Each number is 500 + 40 x the weight over its row's rms, rounded and kept within 0 to 999. Layers, rows and columns count from 0. Numbers have three digits each. The size before them is the row's rms in percent of the matrix's.

# layer 10 MLP down (transposed), 512x128, rms 0.1, rows 113-138, columns 0-127
101:555532491498544437548490498480474470478540517547568450488492523483469489479486485453531511454571475493455493470553491485520548462538554554519500481536399518444483516499388440523502484470494619469542475529536530478573538504447461506462464421486476532635483544438509510492441479496567473503532509466521566554461514528540493470523478491477520535565503522496481456509549521503411505499485
104:458458415458497428474478519488444509505543511518527504502504441547546445522541526513567529464514551448455580444470506544479496536509469494486488568502503511517475476549505446486443456501508467441482548465524453491444570430526534465509542537525463415625515572500465438530494502489555514505477445580497457494429516488535502503509494516569469584518489474516450461516488474564471538466554
097:497492424488564506453571513468496518516519454526497544485544509527518492533528478473512506543487501432492441525455563469504594507493450499485573454494538417563500507486503453524511481506555443535574495509460465489584503538511574398530530604499466523502518471544525478535465508529484518461529531400454474567452543441538516519424491506497436439514558486471522519496575511514505541507477
129:495556516523546486457500443564490575441461445483443562481458479488466521507441491435485512487547504504504418474474471455511523453502493486592522564481467453526528525474470505544427482530530526488537486524475449504536457535542487537522552534504479457650460509419536438490520534429476553524452537558524489471474526519467511539503491479510436484527451445498536544558580507477516501436492
102:541482523458484492525552463529527525501486478488506500531393555514506495483570437557468509554488506563483520496467473470473488556519496553596454494468454513498522519425512552470469557564501476501510503519486453535532517500487463500482466515559448475526543476547529524506492510493442555539486439530523419397520526494522473554377516467511513508612533463466393517533506513520491504437441
089:519545513534499456555485469507504465527432499487477524477461499491484404447489538477499486487453437518511461499561573549557454582483451536506518506447511486550401510523509569455513495587476473493507537471495524494444498521530509411476454501526514392448432584510490469535509527489563517522533516533520516439563555509468513568508450503513507430495475456498448540491473528447485467594515
098:497478535488565528520449496514552477449481558417506505548493514470461525535492570451524471505497509468586521526558530515470507476514520456412446480560536449522485481483563446464476476531532519499525464573489529469451485523490537461539394489513506440547458494471427533514505566514530543502474436550507574490542577464455437469539500463538560490514463540468443542555508557434473465451471
094:463456501525450510494510568496404444537519492524469439548520526534493474463463520433581581495446538577494511516535474549495562549533517544554474512489437456455476466515448536506512547514515537498573411539499539513521482437485515527524487500535488469549460523550475496520501426539434520521491518531469526597529519482536498520472456528514521473506560501534633505460521427520526536470454
095:493451506436510516451508542639543454475535451482497513497475473450532483531476485489504484480512470488547415525504421581497503514503446499512520524500471504518534539455419494434509507439522531509468534453518458480517493427490533533515559544429507615409525556566488464483445513457469488500548494494528533465525482560550504489455483505488422532459584533483468479479503562450551521500527
097:583527468419514556411514438549585513479604416445465455523489513463541478502520488468509542534505454468528518485503504454460528511495576497563621507478489486475506485569418492485485510491497529556493487568535516546515511499498436447506511476425521522436513494443465513488455466504512449520494473508511516514568454484435517570463515510579510542536478477515449523516489438493538466527485
099:458428490526519539566511516491480505536515487495559414466485502513456486506556553486451511450512513498477468469507495440497476500502581526579507435482508536449544556454487490488576528437508556554470495512499472521466558460569560419524409480546519484592436481533526447479492499502562528574570450576522459504455504521536493499469509477450476555455519491471512449456488484464545522450566
101:522490437543410555451552516504443468522537521471490575506535552506609570540552474552504503539480532422507442465525500488507526463511474515538527551531497527533464518510493525503506515562451493485499510527527447518512512540486479463441471541525537507451498504497475474541505452457446426499555411572536448493474538464519576488478483468535601488431506504443473509420457531554470451532552
101:582498501509466462459503519437571524518465499443433463514516505535472465496552540533532441485443552539521534499477452530431557513549526470421512524542515499513471524521521483476489469477536463562530550501539471508557513527460498508512472468523462466647479475488523509539512461507528534527503411490561530475469493485550441488457392424559495426536482496471553473473533449545522446452477
093:500482418445572526547519475478482456527488514521456574523542489464491506542540523425464499441587537553520586473558471504562448547502526514464557465538536479478527533534504483469435428517533478499532446591489443583513488502485417514530538457533506532463558520473494515485516452555485489550428497434433439556515468523437519508489496547482484553542529523482490476461499422504519502476489
096:465466508492495495436515504447438550480430500529514511532485497506555533472499500433534477612509507532561475415431503508508503576428460481527465431503466551475575519518562434484521456518472452537448486442473544462537466451470475501412479512483568572541575477561539517501492515487451445585470479498495473557513507508497451540552506461489550473600508466504482495478495502518530482485469
109:521526519520482447455507517499403538454493571444542557460556517537479540516509527498490542527513444510533462507469511548447478495463537406531487494448452559464484464527523522532579559479510476569439415494542483513541506471550453539487605520413467467603499516515479450429501489470496586505466494545494529507506554494473526457495451438461478553442531516479550504491501488527536507536483
101:497505510485562563531448475517469497476508541401492525495587474476593471547487506521459498477533500474536486463434467468599470508503524487549455479572536464502503595513530488508546528464553460561505480514498519518532422503522509507443473568609525489537499486492427499531535478444443440570498524526538505504526531441510481480578440560489518451505551571500498462458548521478534459518494
113:568550506518530486539413497562417533489461518491502520458535495492532527512552533536497477471540524502563487495497578548461459477396481488480469411479488528526447503525511514581450501515489467492480503533440452505495493485484571482487524573493470418500564423452496600539506469519574514507498468556501493614509491519492521479477521513414529505482460521539430516468480515441475557464514
102:584517446478457496488451476619426562499459484476516524483511539533525511427497558435494504492490531459515557596512384472503462565513515508514448461511488553516492547473456502536515472507513449425479498542474524539542519506470486484458527496462510533490535553434533500574543521595520488530451524470555502533508464525484564448560491515419500527516464491518502441455469459430517523472520
104:502553478506477462473543456586525514479538470505511453529497476520429572496406503496448579521529477510558478517455496517459485493510529520565528384542454477537500546389474541528522577470476508516496537449423543519546477476539509526485415488434482490483458524531506525508508478545522495565559424535538521496510526397522482516473564540458551452484539461471480506482533520509511493471549
105:530458488514414507556511470445507506443509498445459521485571478499471511470528526458469571398467517506504554453476446467466469518519503469426471475499500509450504533414459471510536594456473536466525572536445472547492537467452519535448536515569561485460469509466479517480482510453460460528542493489499475501541577446571510527548471477506483440500494567459589421493528559502503503428507
097:476555533590500504502504433472489488499495527592543525479494494492531527489468534474476500497510511563478497543410565432503503472415527450523459447489513458506507437475514481519525496446519365501488569492506452519558541434483506489462514538504431509433501530609464539506447469565510493420477480454502457464492524536564523514501521522521507515399511474485510539506506454496555548564514
093:578500486512480459566549469504520484484496483489525505496487576480467559475518429525570508505475569485489499555460494573478585554554461480486520523554502506539480466541516571496481513487470479545573397527530495519509517440477557460543523493481553483487427424536545497587447512489549534523441572502473557516526526441498482525492537491488506567453456485575512513484545472453406523553494
119:490532508527459506534432543522494509582520570519533525473531532487458482530415546559466505547475528532448498438535542516490503472599446511531521499496459439527450512533576511518469485503602478443534512433496523436447493516433517517526507496530532540638492494464479560461497532467489532501501532493511441496495510459454467551534494475468489480504458424466500407495541557471515457535561
083:484429522531589473583489507541423499504490560444499499492467503507499492614455530502464481530542467484469465472467520492542587403522474466472577472506500504512527497554508501491481482543508509489493497498531540559514471510470482489488448477468499439547487461501528525539463514482493469586552542460417441483440531519439542512473501540513469454469532532530523666486506532506503509542442
104:518463493512511449466503526507445474523513512457472527427532529527549464495487507479477517537559401426531557494528452485500480542498489544523469386481521539479519506478495553388522496543519445529511494525553436476513436523466496428441455462509542456512513525538524537493542503500535514431543611520574521444505539484503456504473504474528468454451483541465474453403529459580482482475541
# layer 10 MLP up, 512x128, rms 0.125, rows 114-138, columns 0-127
099:508515557533523480497504521518491441461506460466474578518433546476450498535465443513518486542437556455483486485467529414463498486460550455463540438487514471504499463487497463577538535558436503558579449524502538509485533559415512489477466464503526607499501530466535499467550520519534458516518443612505488538524550486453560451511493481492497477492606474556539476543515505554493455555467
101:602547522487546485444511476472459533526478541478498481421468476491520543481510478502494568478414456515460547511478553484538499516498458499525538478559552435572488435594503482569484429458534471511546570534494523468475490497475442512527507526503431484516481542500554541481507526576554438461437501506470477503545450514558561479502485463461515488501475477480533523420507536393592483482509
110:511516458529508485472558484519454523521485499552534476500426440486537477578491447558509496535493512479376512512564531583456472510523445481619547439429511510497476481503521499431481487503491507501481485498483549474501488475468477543485483539449481507507479518514529511493396520535596490500436480489475474478480500447500521530486615513431526601514505488526529471469508434502559417471496
094:512484464556467522530477569477557473485498537519503472473511407487523479462479577512517526503581550528602559527522463477502526534465472524508576398538557489531470480441471515505451489520516498487481491429514537584492437573488527458466518486485516483497475508530430506472498559498512431483449498417508576513524510501587524476475517528435488538528462565516530486464573519420438486490525
103:513471472491503554479569506468505511471439507472517436418402496475416581482466461557458516532524473491493575501520572518466532474501489529499519422526463497397529495570461483531432590473465508499395513506526515487521439501501491481492561506530552499450490480443524517575491459491537532537568550523511575515505485462509568506476505452536485468509517516473481507533568498572541480462488
098:498460503487528443550473511542498448550410509520532475508516453529477543576462451526525447541479410486477501561518500507533470417488492461471475566535540509484486484514512510535528638498496534561497472383509454448515555496439497460526512458524592505517535574519494473488532507534545492529508503479529463480410531490483518527507462507441541521491478455411510466531474526504573546470468
101:573480488501571494528409539531529534529515429515533567527501488430528451473514481532476433470497484516381468522525509471490494518535568454434492444513510484525513466465610436538531461483427480526525491513504475448481543500532502476486515519445479558524555532403493483493588580472561504534408459445521472465512558496518521496472503519469538511504476521496487461523546570508523505550509
097:533559468467533470512553464428489480447471535468543482492554478440509448502482441521467402489537492494435528492523574526495465541484498487571522463571447481489525485474531546463544475503535496533504534517461534467544437510535493492458580441531578442546551505423517527503478584491558458486441420482533508466559569483476494500556505507488535541560431525501528496443475479476443479551449
101:598488507526499487462493503454390534610517505560555513497543448493476527470451462476509439509550458493509456504479542486522470516485439517481467530517439482474489491444491509604497508553528543453497527531495548420465415499532538416521538448475493473578458519591527547480470565559483523480508519480488537521452504531566506475454554476510415518507499565503513497467502549486466487498469
095:513467586463588509482494485485490477515495449449505529527483504497502496469400510518480569492511499480568468494512547525526479478549468525540465450485542487539587503508570518529480528505486527520531509469460512488543466491418492473525482501423507412442532579457458549534566463510530488498429479578480491506557506537514489569427551491493501560536496552446508446569482461489547516598427
100:500506457472525404513547479478468432489463521450585508512495525502458487441582446495485531561475489500521442555542561515536533544528463440453508545444504479491476519437514529484536562417517521589454513531501497502520475494518508543526507472565565489505484536576515536529518448537515447454479526489445530509558431423466401526552519464528533520516482494517451474557552475533474523482424
101:528493512559557517522510497476483459532505443462498467497520481569473490452471480522482462504411484565456459532413530489545475518521466553544385461537513532521546463509489500496528499441474529500515536524406500524459461527515419510497503510481449533598503469499571545505474504435519451568535565500497509551528462523555486478478569485556545524461574392540503474433554502490500532509471
099:493457513451556516495445504538617497479452507513488499516534448505473540418445500493489471508526396541435436533482529457432490547424533531516518551507487519594432434483458399484503483507466489468427505467474488461425534497502526533502499524490572500542527478494427492517539529532522479475499568455509475541548489497504507482435472457517523494495434546465571472535542453563487497526469
098:526523422529524565495479486534552530518428490422481415571461525545507566529535444568437504431557510469480526486496423559493508546528522522417513540519502462551539479489448504545476465534523536524472505496472460425477529502410506520475506513487546447519510429491450523448466443465479503487465433487514498465516454475481485537454528501497561478486488588516476459476564529428435467551490
102:476504443439474544475584421529538519500570451528499438490506470575475536500461506530462429434482473468504533490490487460598488534503505481469475466521507503506525562550482539553576467526527536477498507527519468473478452464519486570564572516455511519532511461539507483526553472528495411500525500454550409556490458523544506484477461452446490479516482456476487559621489546577530491536503
094:450599498500509530477522501440489452518487453515463520531429522441558464574520445458493489570454535471449472562499503572523527521416479523453485596552532514514510530495413566461503452573470501495513542450519439465450460528497490478446532457507489494473439526552495510467438462520508458424456559451456471528520513491543518488480460527456525559463529539487458509488468542555557486454519
108:526536468543538457546531410468539497482502522466553425522495541550465552506435506537467447477519465401466532583516516536513522504428471520510509498423467474494487439528555563477552564500472514509468544489526470475485454414427542476569543551525487512527531491520555423515482510559514528474472538473550524463465482434517532568454511526511461537550494491442483453539491487563457567530490
102:434527511480492517621478545521515501437436573510561559427502488592482500463475470487511555439552451515446517532493478532488465519502506511459457489553582513595511463449549459420438493515467527425516516491535442416495517501515481501522534491473493520522512525534520438424502524471450482494469502462496470522553547413453544493494526505459536508527566521467422535526499522479471498512463
108:475496459453561483555443501428489519548499507480511441445478464560429524520450505530542498479500468560506463462511491488580508567507466489463471486589527503470518448520463496498430558482539534521487442442568558463536421507522498541495478510475461616519470494516494599499488469580496484462525547466491555539457460531484477449540478543545503518523431481511442486473583499460481523485434
106:495566531542515454488520546485492604539562483471533525541452540491502500494442514524441500462467554556510497499496445483554503527485496440450542461443556482491551544503421483579569464482513476534488479456510536408476540515524495557566538446496490482491472462452496447502537440505482432527473518520523440468468487495567421520465489434456515572551474516469443469573545577538507507504533
101:434505462523491531512530484510479509470498446502443520515457498538478489476404448497566482520473527478546507486536489444422499506508474553518557571460469534556520527511427440520536554481461511553464532504601385522509471496513458476489546511381476505527472514499483440523469499501538546495567461526551469554449463465482461475510502588444479533511496469534504522478486443589429508539477
102:475496516523448508547522453507493443439500456492527506538445491462516620503412488482533544595531537480534435503458607428555509495464561411492467469438498482467524518516516461534424503506465482464492509496528476488537497443501457545544523553488575510492458451495522558557452515480463533528538461519483562509492487553452535508491508471527529531510579567466545447427500492528489500554495
099:470531431516545534517499485445493491553549428460510564512490555489477502439445486486489544499484445482464489502624460493505433477508546496550552511482498516545500445436462509447440487494532567531532546544531511444449492521524405489507546444525492586537511486476507436403539508501422480531469496473556493420511460508418524490441494503473520450473460488464496490550467485520514521553441
095:467502580451539494570470528486518428537521512428504476533408436449478501521479539470441496546459492458474533514531573461482472452474456486447562476511500503502479437487531501520404482529511509463563508440499472477442461580535510521509477506479555468484417537459525589498455506478498513601499528558452498505529484530448581458536455503513499458503481525516512573478493566453464482462449
098:557487504562455426486558529463533497478532486427507543523426512507463513507482527454485522459419472511558547496542461476423462498463482533530552498555530480494570495440493498508494505529487548503525527523474488447471602509553545498480499537483494419513422534531432495561502449429521551532427540507513461487567464521490480450481497438492502499619503546506423435518513483465512550524467